Part of a small language model's weights.
Size: 10 layers, width 128, 2 heads of 64, MLP 512 tanh GELU, vocabulary 2088, 2.25M parameters.
Each number is 128 + 24 x the weight over its row's rms, rounded and kept within 0 to 255. Layers, rows and columns count from 0. Numbers have three digits each. The size before them is the row's rms in percent of the matrix's.

# down: layer 7 MLP down (transposed), 512x128, rms 0.118, rows 369-421, columns 0-127
# up: layer 7 MLP up, 512x128, rms 0.123, rows 370-421, columns 0-127
down369 099:143179121093123137077123141141134121108126123103126149109107149133129133106102156086157140110133124115108160129194086163123118142129165141101139123158128124137195153158069126125124115144139139132104129103132125143100107140132119160114123129071139168114118098184149112116111121150137129177124109091127135106094102084112101118158081140151130154139163151111177119121119151099138135145135
up370 094:115124167145118124088122131093115102143144131137171141119140154139127133154124141105110109130144121143175163156105158132140130148092118107127164113137149139168147105192120111159138151126055151110118094111157096132102095142132118069134100132144128130140137148134105097119158138147102111146138122165149113123099102146156117082116137138146104107120153142187164149162181144115106169110135
down370 093:162116114090170149147111158130117148127121125108147089120080107134157153138135133114167111114116133080112080095172188099097140091138088143128167144122132156132109162066133149110138116131127102143139140165107148118153146151116136170135135127118115108098138164117123105152119110103154135153148142127102125117147087148149117127138122084168142141127101127142090163129102161108069136127137
up371 106:088127106140119155137154102182096129084191131136115157139166075160127081144096113125151133128126129119123125120119132126130103068095126098145162125128141137114126123147131145119143126117176156121169128136097102126093134109115142070114136158134102160107151126119151127072131095113139090136098149132139101149153132148140167122131124136121151149122173102154185092098115122133138155143124
down371 102:119079095137107089139072154153101137117127110115146120133126162165125140118160105101148086129114132133126130094088064115131160113117133104137082158150123125147161156145128115181134137170106131099148167153125129135134136151088138107097164119149113131120106101150143151146102144098080149125172127133162133135124124114129201134110130117129131110091160154117156152126131124152121095090131
up372 100:109151129097094141102094159106104128157143138122089138131168099122131117150087121154155163157126101137137125136140125102169156100152162141117094135123133094180146078144140164115158130121107120108125148121145107180119137122147150098156148103158155074138166118155134136124173094075101079127154129140103156138162128105099138114129098104148096122153129118132112109151138088149120099115134
down372 102:122107097132136134119175112142153105120094130132107125136140107155133121110135115100096137132138145115105060138103119140142109110102152107145147108096118082094119106156146138131152107121144106144133127181148174145157163102153160147142151097132171146148139149104133132117084124116095166131122126131086086149134130119065086105124131099160162157106147129149176136151145105100169147119092
up373 102:141119078120136149105138154076108101128116142131113153122150132106150116085078128123115126133114099154133121101105128119094171161177134099131126140127129115135130112130149147179115140123100194122093122134110129158095135134148118115090147094150131101113170109162175129156147085140091116093140138151155113116080168107099122135097155119148116120125103144137141123154095121169166158144158
down373 105:164153165093124130118099174103132105176127120096127109133140152077118107104146157165132151133175213156153110108122147141136161139155121156130132152088094135139128101112152132119098104126143159082103109140128131136171146122136133127099129149142128104109143097141129152155133136158119122069104109162127116125141113088113087113107136076106104126123116132129104144118128087124137147127167
up374 099:104147129091115066113152103154120100115137098099086091163126124093118152179153147090151142122146073126147106146131127127102123115138108135117168083129134141114151128142099170139128139123131091156126116156139123125108141153183122131131129100161142140122116144130153105145147108074147153105124163133119116131134134156157097121111128130136116174145083129145114096127071107123137161182168
down374 103:123121101154082175151137136087125111175188119145111129102129156137143140110092148157151133106149128123143155115161132081139123164087160106127104175130128134152093107138160118136125090110128169103091134089108146132131126125112136134152086150141120141101128156122103129130135102110084116146121134143145134115093142118161091115131101147135134148122136078149175139088167146116165145089089
up375 108:137122132140126124167106173161180112129132076113141127137131092144135087191062123125130108107120106097122142103113159105139128116143158137116108111169131094123144108151140131096154137126125124168127109108137127107120107138159096106119127099128091084145134136126140174152144082092122127103120135151140099180132100166147147111119159169131197148156125155129136121128114100099126148136116
down375 111:111126139101085121136147104166097160109122149160096115087121108121088107118175148145116155130150150114118131090166089133120130158117127167099118070122136113130106146179129102167096141117123162107168159144145154133145121076154128095147147109127130134067149138123100145099119145106141123137146169141138115152091106094123121124144122141111111153151118116131107145157158122090076138156151
up376 096:146152152136101160177132118154080101081081138122150121168164093120097141137091081120160124117138119142128133157143084099139127120103117177121105095101144145117136110115153127102131102100150120133107133142082117106132148155118142130132107082124112153080168173128125150148141155161145127145125170143133103128100132132100109158093143132120067117150149102113135123132122141141113159092159
down376 094:124100157126109137111132155131128134145096137108126156141090151105097142122128074131142122115125120097179073136066088130130095155128131084157127193151123116111187146107161162090120114153104125141149162117156105137084099098087134157112129147146143105154123151139100172128097121128101148136129096124142122114124125127105146137129095125135178172113129147141150139151132149110135120153116
up377 103:117114077108122184102153074093153142130128128135132112148129120103166147150138114151133151102145144125129152162121079090142074116139073154131121111096143123156132153112152166119148134137087149160170110169121079133119106099163139100092134092123157100132094120146114107149090135127111161099157093141141108114157143170133100135117127113092128107131127145143166135156151114129138135134132
down377 095:152113167149129122195106105147143124141137114119144124148090083138105119122099125139088115128093125071111141150167116086120094178137161159099112130175134125113118116119172153149141116118120136119172117133133139141120110143138120082123173098098125075125101103121116130134136124129116126112147130082124089167159144112154147165145126177124127133126108133139125161100110144177120088130157
up378 107:138157119096110140155121111136115142130125139128124101160172096127142126148146132120093151161112115136132151186144153152135134121138115128140164119115122095114102156086080123156126135140117136132155169138160096134157117122170150102119139107163046094165120126124115158089101155111110135138144127131163104146099098109121139099119131073114147107147108100121094076118144124090162178120137
down378 109:109123145104138090145133124107145090152102100148178117106109160091181132188152117100135115194131133131157107112191146121126113127114117109121132108164142131116107172173154159074124123133140128125133150101078126123137124107119133112163133101105085128099160146131170141158157104126101135143122126108082144125114156138131160110119077122098120135146135129122102114150109156136157142139123
up379 095:157113135146120177162163119096143099111119152141108086174113130087156156150088096148113132127136163120150154121105122078138109106179140159123108107165116095125095114119127104169166112101130108160135112137151116163153115157126150102121121127108148103086122138108155114147126122158104127075152127156121118144093070131164138155093153126118167112148120159123145153108144126133125088108129
down379 096:126142174167163119090134127130099105074119078150150158115113160122125136120125095150139108105124093159095084140130113141091143091118087100085145171102116168121154113140105121102124153158124123111114179133145121145109145104177148123113128104098115163091103161157094137131114143119144124120131093124126150145129146128148150170128137142161131113112093107100142146172127141151107133145179
up380 092:101146156111125133147137105130124146128170150125136127122120090129125157152147095070103122153076103096156097146137112100107155163158104144151125131108124115128158079147138158112157141127165139157173119109176125110163111114123104080138123091117115113156154153122144113087126117069154132105082158188142159133130111163154102119124149117088127130121140124129105145164123100114110110145133
down380 093:117118129142049157131111106137122146129114153087133132130113147102145119128115131125155133084111142149187115105144144128121135117154149149130103145180162115152127153133124098158097157096115138147109157142102131094145123120151171113175119162093179092106133108178154105141099126156137081126124148130102127166120114134113124097114120139158122178128109140092128128088135093133113095167115
up381 095:116121161118091127088135136137125081130138143097145128133132096108131138090099102134134157166121104103162146139117118130134108127106119098148125116090124138161126122122078105148161137116103147108073126137162119151082140155100113163115146138117162158101131121126145100167171113071109161123163126164120115137105103153153158101076164175124166124124099141149106114162114132139135159172128
down381 100:088118145147110112172125127104132133125100081131149113162127150128154124152130193150138147167140142060096114101152132113139169148137105162124107133115143099135160135110121129129126127090141106150102116134109150127109135141130122118126115157178111129131150125150113134069142100086133109133091152115120131097179128118164136137113075122088119101146157137170144161114177095086133132129154
up382 101:144123124132104120074095149162133119164108170182156155126107142097124107098182108105103161098136157126141127191115088116110151150137122151142110130136171157120117101113116110139117124124127155128146113158138113141110123127146107111082134099103126093154171126128139116161132178143124106119107102114133141135144167101104134174088129124111119075128096133149127138137096143138135125091189
down382 106:141111126153163162106151108120157139114162070142147132182078099148114155110133106146098127102135127143170104168115135146131120131137145162143132159100098121144089130091114116106111097112133120118108100121144127128140162111107157128127135086180135106094120162140134151127146114145127126144077114127143147120120106133180132137106114099118148128176102166115096165157090092125183121137097
up383 099:147164104111134151173116143128125145169119162129146108154133160063127147145136122134159170121132128121110137118140121133119077158141116124142108123144156117144104105116110133129131101162137146092144117093125103140141131149115121080124120122145093095111108127106131121133152105124121140113117104112206133145167099166123156174148128108079101202163099122159126116092098108138143108164150
down383 097:151123132146135100107108114136141136110145083150148172156130123151120124129087126113131100182165152142126129086118131156099095132117156102132084181110102117156078182101140182119121099118139125119076137124154134107145137170135151141094141172143112133123068143138124105128141108153115138137147110160145159118138161118124155107103129134168100135135095121100105088135159088155133132119118
up384 107:136142109160137146132150134134117137128121137169130094137111114143144108132099071158134101123113130122129105128128075095120107139103109143110168132106145090110112108144165127139103160103111109089110118125131132154143105142147126070128160115127081146111129177145147155112159142143106092104106131103161119148106144082097041121139147140083108120184106143119128116176130160149130139131125
down384 113:155126111141099109141109139120156161137107159164124178126149134108079126147128154140127109167178089108137169108104108162153084105133151169116129121130157182121123103152117126090118088111120143114119121113161109150149130121144113104124143164131174135094141081153128137131129106114132144076101114106107159100146129141107119117111094105141102084153129104166117167112150133082161129115152
up385 095:119124148129107117104121152144088134169138123117150145112101131102145053131132122159138103109126090081142148115131162132174093169146126126058152145095124103122155139090111155116121154167132099158103126151147135113161092138116107155158140102101104137184141164110100120093110141136100124113116113143147139141123137147116115126145157134129061138143152135138122094127125091123127162139093
down385 083:177150132139121119124134126171116139114162136147079110130128134140143199097102121080123152151130178159144108132171096117067199088130113135154102090102132134135102075175099142139119103147114152093126134113107100135095139129143113126117124154125120117100118124156145132151136136132127136112120137125108120127137097130163157126094133121093160149120115141098104133135119119180097120148161
up386 106:088092164133073149115089156151141135112113142084103168163133141148152103131120133098134163104118100113164075084112109143128135114156110145097148096112131144144147110126160145163123099119084161125167118116126101141149100164136106113147145128108072145131142088112148127128149187140129130112146149175173143152123099108121122138153163099121123131095104122147132118160134123127143131135165
down386 123:122092116134138111108102118120144130099149162112130143119165134116133130151165145144138133127132138141114142137091139174110149148183141101118141188164143093134125112103117164086145152131109105169151105119179120166143138095156171079157134097136105097150068114094106135107125121103138128157135142141124083094115125153127119113108150098145082155131098100113093136119125130090154137166123
up387 105:165126092112160115113129170112122131102195142148080130117152111180176110130120118095068086111126156163125100122110093094146149149109132085118163114114167098129120119170129121169097130137099137111121105116092122110098115144175109112114131134129112130130145147152112108180140108105094131119124132132113167108102133146147097135152122127145118091141154157146152116179117119135142128140118
down387 099:153073165128110140163116122099127170161143110101150141140055170151130106126073111151108117156137091156122136133090065139110097151136157132130079096131090156123142119160160160088114116124101130128121135159171145128165192127086126108146152125122131111123146120109128131122116121127159106143117121109184130115131144102102157107144102141144124123137123128115148128132150126140110159126126
up388 098:174112109111141108168151091144144122105156130138109111120147125080121135171149125101127125099117147108119118136136144135116103142115081140134103112084126131157099128149106138141142117119145107107135149125135112177123112155155131157075104131103127172128154090078106171133174143137123138147151131183167086131104101138118122149108150104088108135146169073142123096125091089121134097145148
down388 091:143086069104108167159133120125150130139107142139155127120096141169116112161114121132127124153131128106160130118170161114117122115140143092146126123168138094090112154124079132123145137127132122125132155149078091113111076106135121171114156135134120100163123129117128153114145169139173154112129127102159117069107183130109107124126139170119186147124135116115112136118152125104086157085095
up389 100:184098151152139097108117152109092095161144111133124124109112175153092162204129175109139103104164125117152144129110135096141102107106128149144146103111167104106122152144094132153133153145113140170145135123152103179099131119148114138086131098118103095161123110078126122141146127092091122146139159123162125106100108149137149119114146095073159128137115132143144111130157115132128127142116
down389 107:128122103120125118145132145147112152130143074144137103099117128177146111085143098135116154173127084119117139107120169167119143111120114103104149145123107130140107112178144121120151187162170099116126144124135137111126095142116119135116109138135184168106053169137130149148120113114139125082110109138128131105123072110134074149160114160145141121125097135128158140149108146123084154128148
up390 101:108110124120119147107081107151148123109129161167129123119136103127137079092113118174127134062127088120155135130109139136091150147137145094143124125092145150157149139091095135123119144147147185135117102148114110147100153099093109107117098140140121163176162149098138117140153125120075123132159119121148164157118115083113157127070134131142130073127138119161136141153145096138129151166127
down390 098:154132123160150127125138142145117123144134133127161131098099133143142168087148154121112152182140141099108100164158150109121100118075121143118161156129147110128117135127113172085145106139132094149111096118137144126078077140140165147114119117142091122124144160142177150120088131134134111137118140080128089135138168110167112132123113147095154109132101107169110080142148124090069133113160
up391 098:154135100102128116145129174184106135130120152162100109157156095141138143154105118104156086135078103134151070127146139128147108164120090117113115110113113104122124140115144114127142142141134125154127079110138138094125139165106126118141113163143119123096154100122191160083170162086121121119128153151160126093151142129144111143127131104146096131152141095141109122087162078142150132173124
down391 098:126147139116095130091065138140159145139093132080132116091145129132119119107122115104108138126160130131153130090063107186112139110089131116133134123105133111132133140111141075136161107150152137133157167102119115155105121090132150126102148114112155123146115123152170103125127108142097144144140108147186138147109157165152162147141090104135128130124093123105134186169146127152159145099094
up392 109:121136083120090166127147101129120117072128129167152170108147134080117098145176121156179129118164095086147154135114136107100150128119114130109183141108149124148137119102112114127113157099145138125122098136147132126087109129133132113127163148121106167170134114143141129127144112138155104132146125127158134168123125117108102085066153135137142126125121137145156163127142069134159194127114
down392 117:123139169150134104142158101170126144126168114122126151145121113127141154111128117135118085135130142174161150082105117108111085139095151128140142087109082112107149157091109140176094144160166114146132144137123151124101126107140163130145138117169093105107131111109095140141151121144114129126164104090109104103119130118139083138137130115169145126157118070135090155161131096118185097157112
up393 091:169158109151123164149104162112118121113128124138148078142164099127153079150112188155128118153096145112158116156131125114157124103147130102152112126113111125147140101121168120079163102084133116117104099162118096136158121133098129107108157125143154118160097166148111152117102139114135122088171153147105112146146128096127120145170140074147147125139161106162149107129148120169118136164149
down393 094:106119138141144109138100090144139113131132165101144165137119186120123137128129195111135112081145120115086155129144127132174114135125129123152140128099138119060114150130066138160146132131132096173122134104110146142143153143136096119153135116138140100099099104096093119142131082150132174107097125132131123114123190147139127156107115177185115128119117145127110124099162127109111127090124
up394 092:074117135131106137137090098090078103135100117105126153141116086122121136082102164125109130109112136152143118107105144131138090165125140146133120104130124141152155077109112148121055136119138147153113104162107143148134175106150143080122140125095150099148123119104162073114149107135108146100152140129171105155141128135101174151125130166114139128125121139175158156163126106127125122165120
down394 085:152130161064127108145113162136168113084121139110132127124165117157136129126180106165104125128109125128146099142123130108133140089121120121146168142135164110133115175155156144166167116126134102162138154138148124083140088153126078169093110124160136098111132116133120187112083136122120107110119170135107098117126118139120112122085125118124114135157143106132107155100162112129064132101147
up395 101:176142140128098160098185116139156130080115106147072073119109120128190167104068146128110099112110108121143128157136108122152157147136113110143122114141151122112124155153113124163134142172112110099140103125120115081165108146118095150121169126140106115118152151134128153160131160141135128116146113132096140152114151118135095121103135139105170138141145114101108134133069114128164131164153
down395 099:095114136118119148115140150146138183132114132113143162164148162094122109105160079064117174120133096124128123093084103145148104129133101160125151145115087178134152128166154121102144145129145086148120093151143093127104160142119126097123169115146153152133106115140137127107092108113126131180129114146111120123135094162120154086099130078113154132147124134148144132097152114112143157149097
up396 098:140126129081142147137095108113106128086121145179122099113104108131093120090142117083148143119081105107164100145109124113147086143130123157135156119081146125122142138132077088148149129101113163135116114143150111133145164140182142093165132110128141085147109174116128156134133150128126108147183136193161129143138084152127159119135145122100141128162109133149151100147130104107110126148133
down396 093:097154135204101121147141089123147153089167110115113140134114169135120111088108091128105099113114113144102138141119141188141145128132122132125101144118113114165138167157120114151122160122149092092104114112136143134146121158135089118119112121102134162174116119146099120127150120141179121121107116119117129099136118115118148135139109172127135153144157118113123145140124174140024157117131
up397 103:106114099171106132130120130119136108116139119121134130128176116147145152166077117120096134106087129068128112111119158116145110128133131153100101067144115136144180063169170108151159141119118155122140133127135106153123117158116121165123111157158103099125146135098140109180108120107158100114156129155130125127122124132143177142173138090096114108146154107150168129125091123147161152109129
down397 103:142116104114109134139145126106131142082087134123107116127096108142145137124180144159092082139167103097114130131149111124145118153135136122138196103147101136123146109104133123139115095150104089108143101139148147152129151129186143075110103118141110163163122083151140150101157132144152195137155123126159139130145109097130107143115182116174154081135129108146121143116112091111105108123115
up398 088:114136081114111114137119147172140120106155128147126138163109107118150116130143145108127152138085143116140182152138135105162101087123147116130118124139117122101133141058116143124175127125142143112093177103134112095085116150106132136109164122160129136098171085124084119128160095067105133117099146135135153144106134120121157096151135126111074116122126107133115128124140105159177135189126
down398 095:158121133141123113146157070162129115109142098130106144086129177127127100154095150155104097111160154136136123096095108135103112140114133140110113110095109151122151124145094143132079123101111164132138078127108138149137161140170112160122105145134144120154078148112206111122147149131187135113110131161117099130134113133114117173125132137107120168127147122126166122135097155140122151098077
up399 095:135138099140125152144137109079137190170140141110117164101126119102144154090147134140129112105152158165154165121091135144164072132124168118098103135068104132125128130130117169102136143103118109151099130108106117134090117087101110107115148153154176107124098148120094100126108129111106131161181129115110115152164129148133144131137106136114129077120141108141156177132117110152138133090136
down399 092:116147151125155143148121120124133115113136143114117129132148121123131174129107077122151121156130126127088113153106149126092177148166129130121111103177113197151111091184146091154120127114146126117135161089136162119166137120145131132112155107122112166085139143087141126123130129087093125109130149093109125110142088165107112121130090171147086174128118122148121090126111098103095160136094
up400 103:075109116135128095170102133128076161110143158130174154127122139102133109136131181118148153142065103075141145140128145111178134094158121088171148086111116122141173120136132168117132130123131125146132164137145115137125102146140145109126083137125109097122147155137147145144104115110073111073134156105118109134115146144115176126138148113120085126119118134123141091104169117158129123129143
down400 099:150109110137136140137148149072088133128097143176102176150111120126129112163170123106143095144146095160138156118115116118125096128139197116154141125119085140137096128131129104126135085129121159140146112124132127159160120128103136124123144144134154120126137105154134091102123093178168133117103151113171114127115119091111148076141146130104073139127130149110141141113152111074140175100083
up401 103:139113048156118084114149135130125107100104153155129126159149147109157145135100148115164135150117173137107106123100132123120113113096096135099125116152154118110085142137086129091123127086147111146138111138137126157136200122082105102137170138099143153131141109137147174180130133147147091123174118124124124126156119097118153130129136134133203147119138106162124117141132104123146131092137
down401 106:141097152115109122150052086125134141161143093161142132114085136090113112128110093120146176102132091140108094120145153110140130135126118119128138126123128121128143166151075105065167125139146118145155116148107145160148161131143132110106136146094144127109124156113078138108190109138147157135126119159143128119143102131113158136158176128160149174126154103119113130107108156124146125155086
up402 088:101158130162102129131147146187167093127123109138126100126132088075117140069139166125121127112107121128133118149147117157160128123163112190161117090093175094121097086135076174130124151131159159156126128089136150150140129107165098139110098148119079146155117117136125138104122138102137128109160160138116135145117128125105102132157146154113103108115119094126121133123144154100160150137123
down402 087:111121188117181148132109078107153103127130109132151155132147128143135098166111138112106126083133155155146169126138181145145162132090131104095107129123107112099162114146131135105105109125117111143081147119141102077117150135141151131144143125114141132119149136140141107116147142129122160169144091118093135134092211128115083074150113133122112140138170139132140128114113111099083131150141
up403 097:113164126105129095148119146103129114136098141148132117133116104114065086141159130135141157126142073124151092138117128127153134106090122136109104135084159086133161142124123116146139188129130133133106144146119100108164087103146129100174163124118145131167149112115130088120157138101107169110150106123145126115168110126115102147084154110124109123129127130185198137144168098146134114154137
down403 101:126124084167162120154139156145118137140135117158105117107106178172153169147123098109153129144113168120098151094112136129115153131092128119138141147164113120136128127126124152142143096088132080081129147121114144130080107166120117129142123095114095135114166127151070121112096089139109121141122140165158112111139102126129091135185098152121136114143183157088119104102145141146168105115146
up404 090:153154140114112130115156113139127143142135100134152115094111143074150148160132187152073123138056124135130165139108122133172064158131111078113153109104136144152156109135127133127123158135127149166120106127102105175152100119121038103137154158122105119142113123149128127124104094146094121135144133119170121138136156121155118117132118162126102131142123123136109171124159126114121115147117
down404 089:141159121149119133153122145155142082163107133149098125128138149166109132125127123122146125084131124147133100127149173135135190118119117139134123101082109167120151117120150123114109118158126095081153155127091101080116103106163127139116127110111118117151122157110123111128112146151132116061169166078116159126106136207123119177162107107145141119122138146117107103146130108129118165090136
up405 089:121168124121121120091144188085135119123158122148119129107152121110105093153147112137136118071074117123126189135134142131127133151176133106093146135134131091142122115141113108155097131118098121108139112104124125145137088139148100121121139109180146161106130144139132130075132089083103093113174142148124151100103143160153096123087143164157103142093144108152139116159134144093159127132102
down405 078:097081139116146182180116092151109169156067101124127119119116104147151120107113171143141127143129120143150105131128132165129123110091121152118116073132119100119133107129132161113145128115143128142106164152147115094149187118135158153100121121111130141148171131132116119173103151136157143125121111118122101128142147131143142094175127040117128109131081117108112139134132096170137109136137
up406 098:102099102183093089167155130131137157132139086122132128133120101152168132117137159141136094102128113131148156134126143115151124132107134109104116142126149137110139131158154148189172117111120109104148116149131128159135122154122129135124068132128121123141118142108114140125137173108117131127132107156101096138129077086131068086102117128147086134176179150131074160130125083131122158165146
down406 102:160140130071143133146133123095119139127106078136148111097104166138178137132136142121130195131111167158144106138108102166104133129095093128114137122067117121149098160143095116140116110146136155107106116127087137157132168111130143105155138116126149137121149139128149113139118110130112125088111070158119111131153185109110154122144152149116154120095131144159159112143141102125125078148071
up407 100:164119126133137147103162162106162102106157151150128137107153129171158129145101116121160121080112154141147100145102102164135125125115104094128122128125147068118076132131142091142089162138111155102129115152092123114136147136171083138126138111117101089152118186137092111108135152117124136093114145143106147110150135122152065150101189104126143126177111129115137112145126117093127125136141
down407 097:131134122116103110145121143109076141112102127166167138140106148116126123111166091137107160095136124182139091133151120133166129120145123111151150098135081166103124113159115123147155126114073123127195109127123109119121161128166117110153132155123178119148133115160083198152077135128157138091120111140109130133169087125112155134127115112130147138106137092133113131097141107103114144151105
up408 106:136145131122131150146145173132144103100119121123169147177128127122096140110098109129097140131116092121130162139136138121179106127122129144119157082125149129155136117122149125138093142119102159125122170108127101154124103084131083102104160102120119100161117096123112116114142116117066108112167158142162160099176114115161135149087121119120135149135100095121139188122079084174126113154127
down408 101:149158132179112136117096113107141143138108089116075095082152132128142142153140120141133133118136140162120113124106129144077116131148100132141173147108132110114093115133145148118137115171134100114179140165146154163135098185111157149090122116143122113102100120058126133092154176144117155117123095157160142152092132139118144145145102120132110139139136137158082093125146087116134096103117
up409 097:115133150115097100119111130124133109140141099199124094122156110148148162146127153135131137132136102110166102131133128136137094171138127164114111099108124111119131084105088156122142111143125114110136139121137133101065151101168134092132102110109139139130152102165119143176145136156153136135197127144142134123115077134096183128126130103096154111125108073176122127138186129150138113128142
down409 095:154113119130153141143114128119150164144130159169104105135107172087142114118109090113119147147136097157132115106150110136103102148133067116084141156144100154147112152131126143095151168077176158113103112188123165165134109172127130097122139111105162119124126131176126147091137086125115144111158119109113151124115151140115097116157138099147108158140148136124132135139138112088102108082100
up410 084:122137096151128142121122108147128140142128172154122112152157142173120113093125093109134116185129138140104150121119123107108151083069101091082111152124134125134169117100127119125158107154166113136102117073120109128150109117125112110122127124144129143089133132144104176099099138161144163149087088110090106116114098119114105141119131148179176116135162089129129101141128131156189113130136
down410 081:191112141118132136095142156132125126131110130127101150104104135111133120131114110103101097111099125166152123142102175076122119151159136143166151078125155092139168158128116135124119133078135118142175134161166128081141136156149142102112127107100160093171125136123155138134127134103152126122145164179146095137124128154113105087113112163100102129167112151109122160083129105093094120133133
up411 107:141130141189115095143170114139132124120119141119128134155139076100153111142145115093148127176119115127109149180130076156161103132139069167133170128121122114137122117136121156117126114147143154148166110164162137159130074113141078117128118142099117142142143140090098121130139155126095090127084138128145086141127104099083141094175122171121097108144101127133138114125109114123119139151143
down411 109:108130141097097123152121172119109115163115107104185094142125157076135126123151107153141106147083131119114165117144105088155080163084131145091155134120136124109135133171094164134115090123181127166123121138133195129137117153095109163131165100118145117171122110121124155089124125116125118127112137112102102163155117136140140142093123120104116113125142152145114150145087147128172146110123
up412 108:087140119084137108141099124120146109129166157139132163147121117095131114128123138104125153098090102109122137145123133116107161170145093098091111120120148111140111145086096164149169094094144140132170132133153103126114161108118105093156135089099072100175132101140139178103145135138129114145172159142152104111139135109112169144147126147124119105137168111175114150144124085110163104123143
down412 113:142147109098094155133095146119070094105130105144116113119111175177162174130132139111112124171115116097120141115143106112140135119156135149110126126103117133137192088182094174157153137130155121178131102114136134102152091113154112100128138125096130112139127114106123147135117141173128094113122128147106126096095153095154103151111127149134173171108138146134117110110111181150104108129121
up413 101:168100133101108107165118181103116153160117128162139179133136111083138131169148141114099112110112138121177164117127138108176133111119160111128109134150127146163115105128106118156115113144124144126165159124151098134103092158141131119114156120170130158126103161151129121118112115168115069096142115136161096099113147087105088115097141112096163163100162105119136154134104101143138108112145
down413 090:110112137140130096050130098162092134085126145149130148067155121174135103152093128135116130138143121126118130098114144174136127101125129106095113130144142133083137129103103072158172126133130168147136120145141151135142108108133163149127133131095135118120150130059100133157173164077148097102104131148134126106127143140150132146182103136128162109124142146171134130146131147141107133122133
up414 093:157113113146111141136097090096102149101106126147090153171162167132109131142119084108122140135145142180148143156111129115119120116136159132155146108085117115174154147141096130117073135114118120119130106160129124128143144139129114147130168072169164121157101164138188131113132126142105104117112108172149137141160105111112151141125136075154110139153099113151122114094122115075127137082141
down414 093:095151166100143148151154136185186110115134134134115120145102083142106140091112154096162116128104165098085120121129136116127130131126111137101112115162116131084102117194134143141147102118111153105121113101147152116132101105140175114122134101123112117121078135073104142153179155118162149164151129118143138117111133135161137122119179092158152109110142123117111161166128139120120125100103
up415 098:115122127136115140152139094101119138144107106153148120152113124115110127100083117111175105115129112137200115103129096120144139163131137170147100125101177098120085100161075142156100121146114110110135156173147103155138103153146147148108091174164125111137116154139105112137093150118173084133088150151163150100138131119143130132164154136111118108170167137141128115121142101122087126134120
down415 093:094122083148164088110094144110108126138135153153124129099164094117127138145115124179095131115117091115095145112153116171128125123111170131130112105123156102116114116151117135142120109139149054128138134138150130157148159154142112151138123120097139095148098124111168104138126116143193145099122114163107131091147117100118138142131130121126172181122105147131139162118148188153081121082135
up416 098:100101155143143134097109160132125122125116178099131104144092124163154115097160145178140160123109099083124120155114141100081156168115141139094113101098154127140139167097113108101139159132133108137138119097114102114129139132154076106123158111126148164122144179103131134128180155097097117120104144108145111159097119144113171146154128171129150103131168108149079123101120129110132113146149
down416 105:095193143145115126148145112136140139090136112120132152103131128141089121074054148062126146144136139135163135137178087138129132124144129149162131151138149099129116136132101121139149127134116131168095129136130085127162115121141114181107101140102095115149102142095141116105131105128159153148120118145101117100085133114145101145116125122138132133092137122088170108154156151135121177148177
up417 106:139147138122115157132147167153106106120120156183127129152181109096116077143140126158134112137120112137115138148123110134138187109083133150127127095149095116123133113108095168121123185138146057129163081138153102126124129117085149145121121107112141129179153110137148130115163112128134068111103120133164122126143099140121094128110127124142132095139145105129134076134147102093146140089152
down417 116:130122125132089109158141127133145098153114122138153121156102108105122127182148091168145088132109130130126171143081110144164102160107109169120122136142120104178132120156153098105133154112144103145146092123130144146105120165105119099111147069175120115142097095142110117094113094139157142158125132114141105117163164134115145136125152112104090142132144102144116083119142152105204146121113
up418 095:120137090105104150134100104153100106125149166092153138151111113127068110161115124106112157124132125172121173188140134143123111104137110158107094103123142151134055129138132124137137171160147097150131102120122125172116164124124137145132129093128145139105092100114160085152128133112090140109181100114126152141141130135124113145109154147068102094138109107160120161108102127127154116113138
down418 094:142148112130094127138161137077134097109124118096098114111146150117145149102106179132126156117099121100134140127093128114113100144123168118179124127135094099123148160122128121136094107153113175108136119120135082107122144108130116118139130177129174161141187104090151109122154097136103119127112130179135190134133143114095147095121107112160102121145122133148089149119119179150177145113111
up419 111:136155050087096127106142125140134140141159167133123132127108064091138098121138097117186132202144141123129147164125123129130059129123140110130128119094092111131112125115092160101113121153113106129135150124137114149117144152169124150135121168146151119127145135099122110140125178129101115109142110121145150145085147129107123119152151119138133125122137063159105126125095097155151152122132
down419 112:113143129107142131125153146160130105111148138141091137116104152116132089102153127108112163137134122109112153133171137168127099102152124145090105135116113139089164106131121103130145093140159091173116093132166136187127137130129079139124125145147218133128154126092122124168145133082123108123132086134124112109107103158113129096113168142116108122159129095144130170121089134114175156107134
up420 112:174137125108112117152113113131120138163152141139125111125127122157122151136120097070114116165099108157106102144111134152102098097126094116138112120101147126119092089142142150087143164104099129159191086105134121138126159120171125124125121097177137118126129137097154137149107137150120150160101160155185089125094093133111066144120129110104127140167169120109096139110134141108141170124132
down420 114:118168212123135131100143138167153154168112102139134111180133119141139120104148120155144112128143121131160131113150124166129130126115155100131121128160103149163112111118134134085124121097116099154158122112132095134125140145097111087128104128155139096107145141169093155110121110145136110121123127091121103102099115073143141160162120171132138106087093151082106157167138130141137071123152
up421 109:164118117129130146133170117100134121160087156143122137141167105118136138129114134142144133162087127114162134142133121141142132121108174078074190109145117070099122120146120151108103144169106122171163140133088122117107085110136116115142119161142112103120134129113124140131139117107114100086144110154115134157127136110116127136083158186089100133155138140114169062155115118106123146125163
down421 113:159131129120129161125129158126139124142135137153062119140132141133120150145153107102127074182157122136136123124083142145155147170142150109137115138123174097104137099104139123103118105123131122130135103162099154053069129138113148142172160122170177132079127118154104138124126117114152138108122130107127129144134113131100163121091134115114108118144129140109106083134125118121202118141087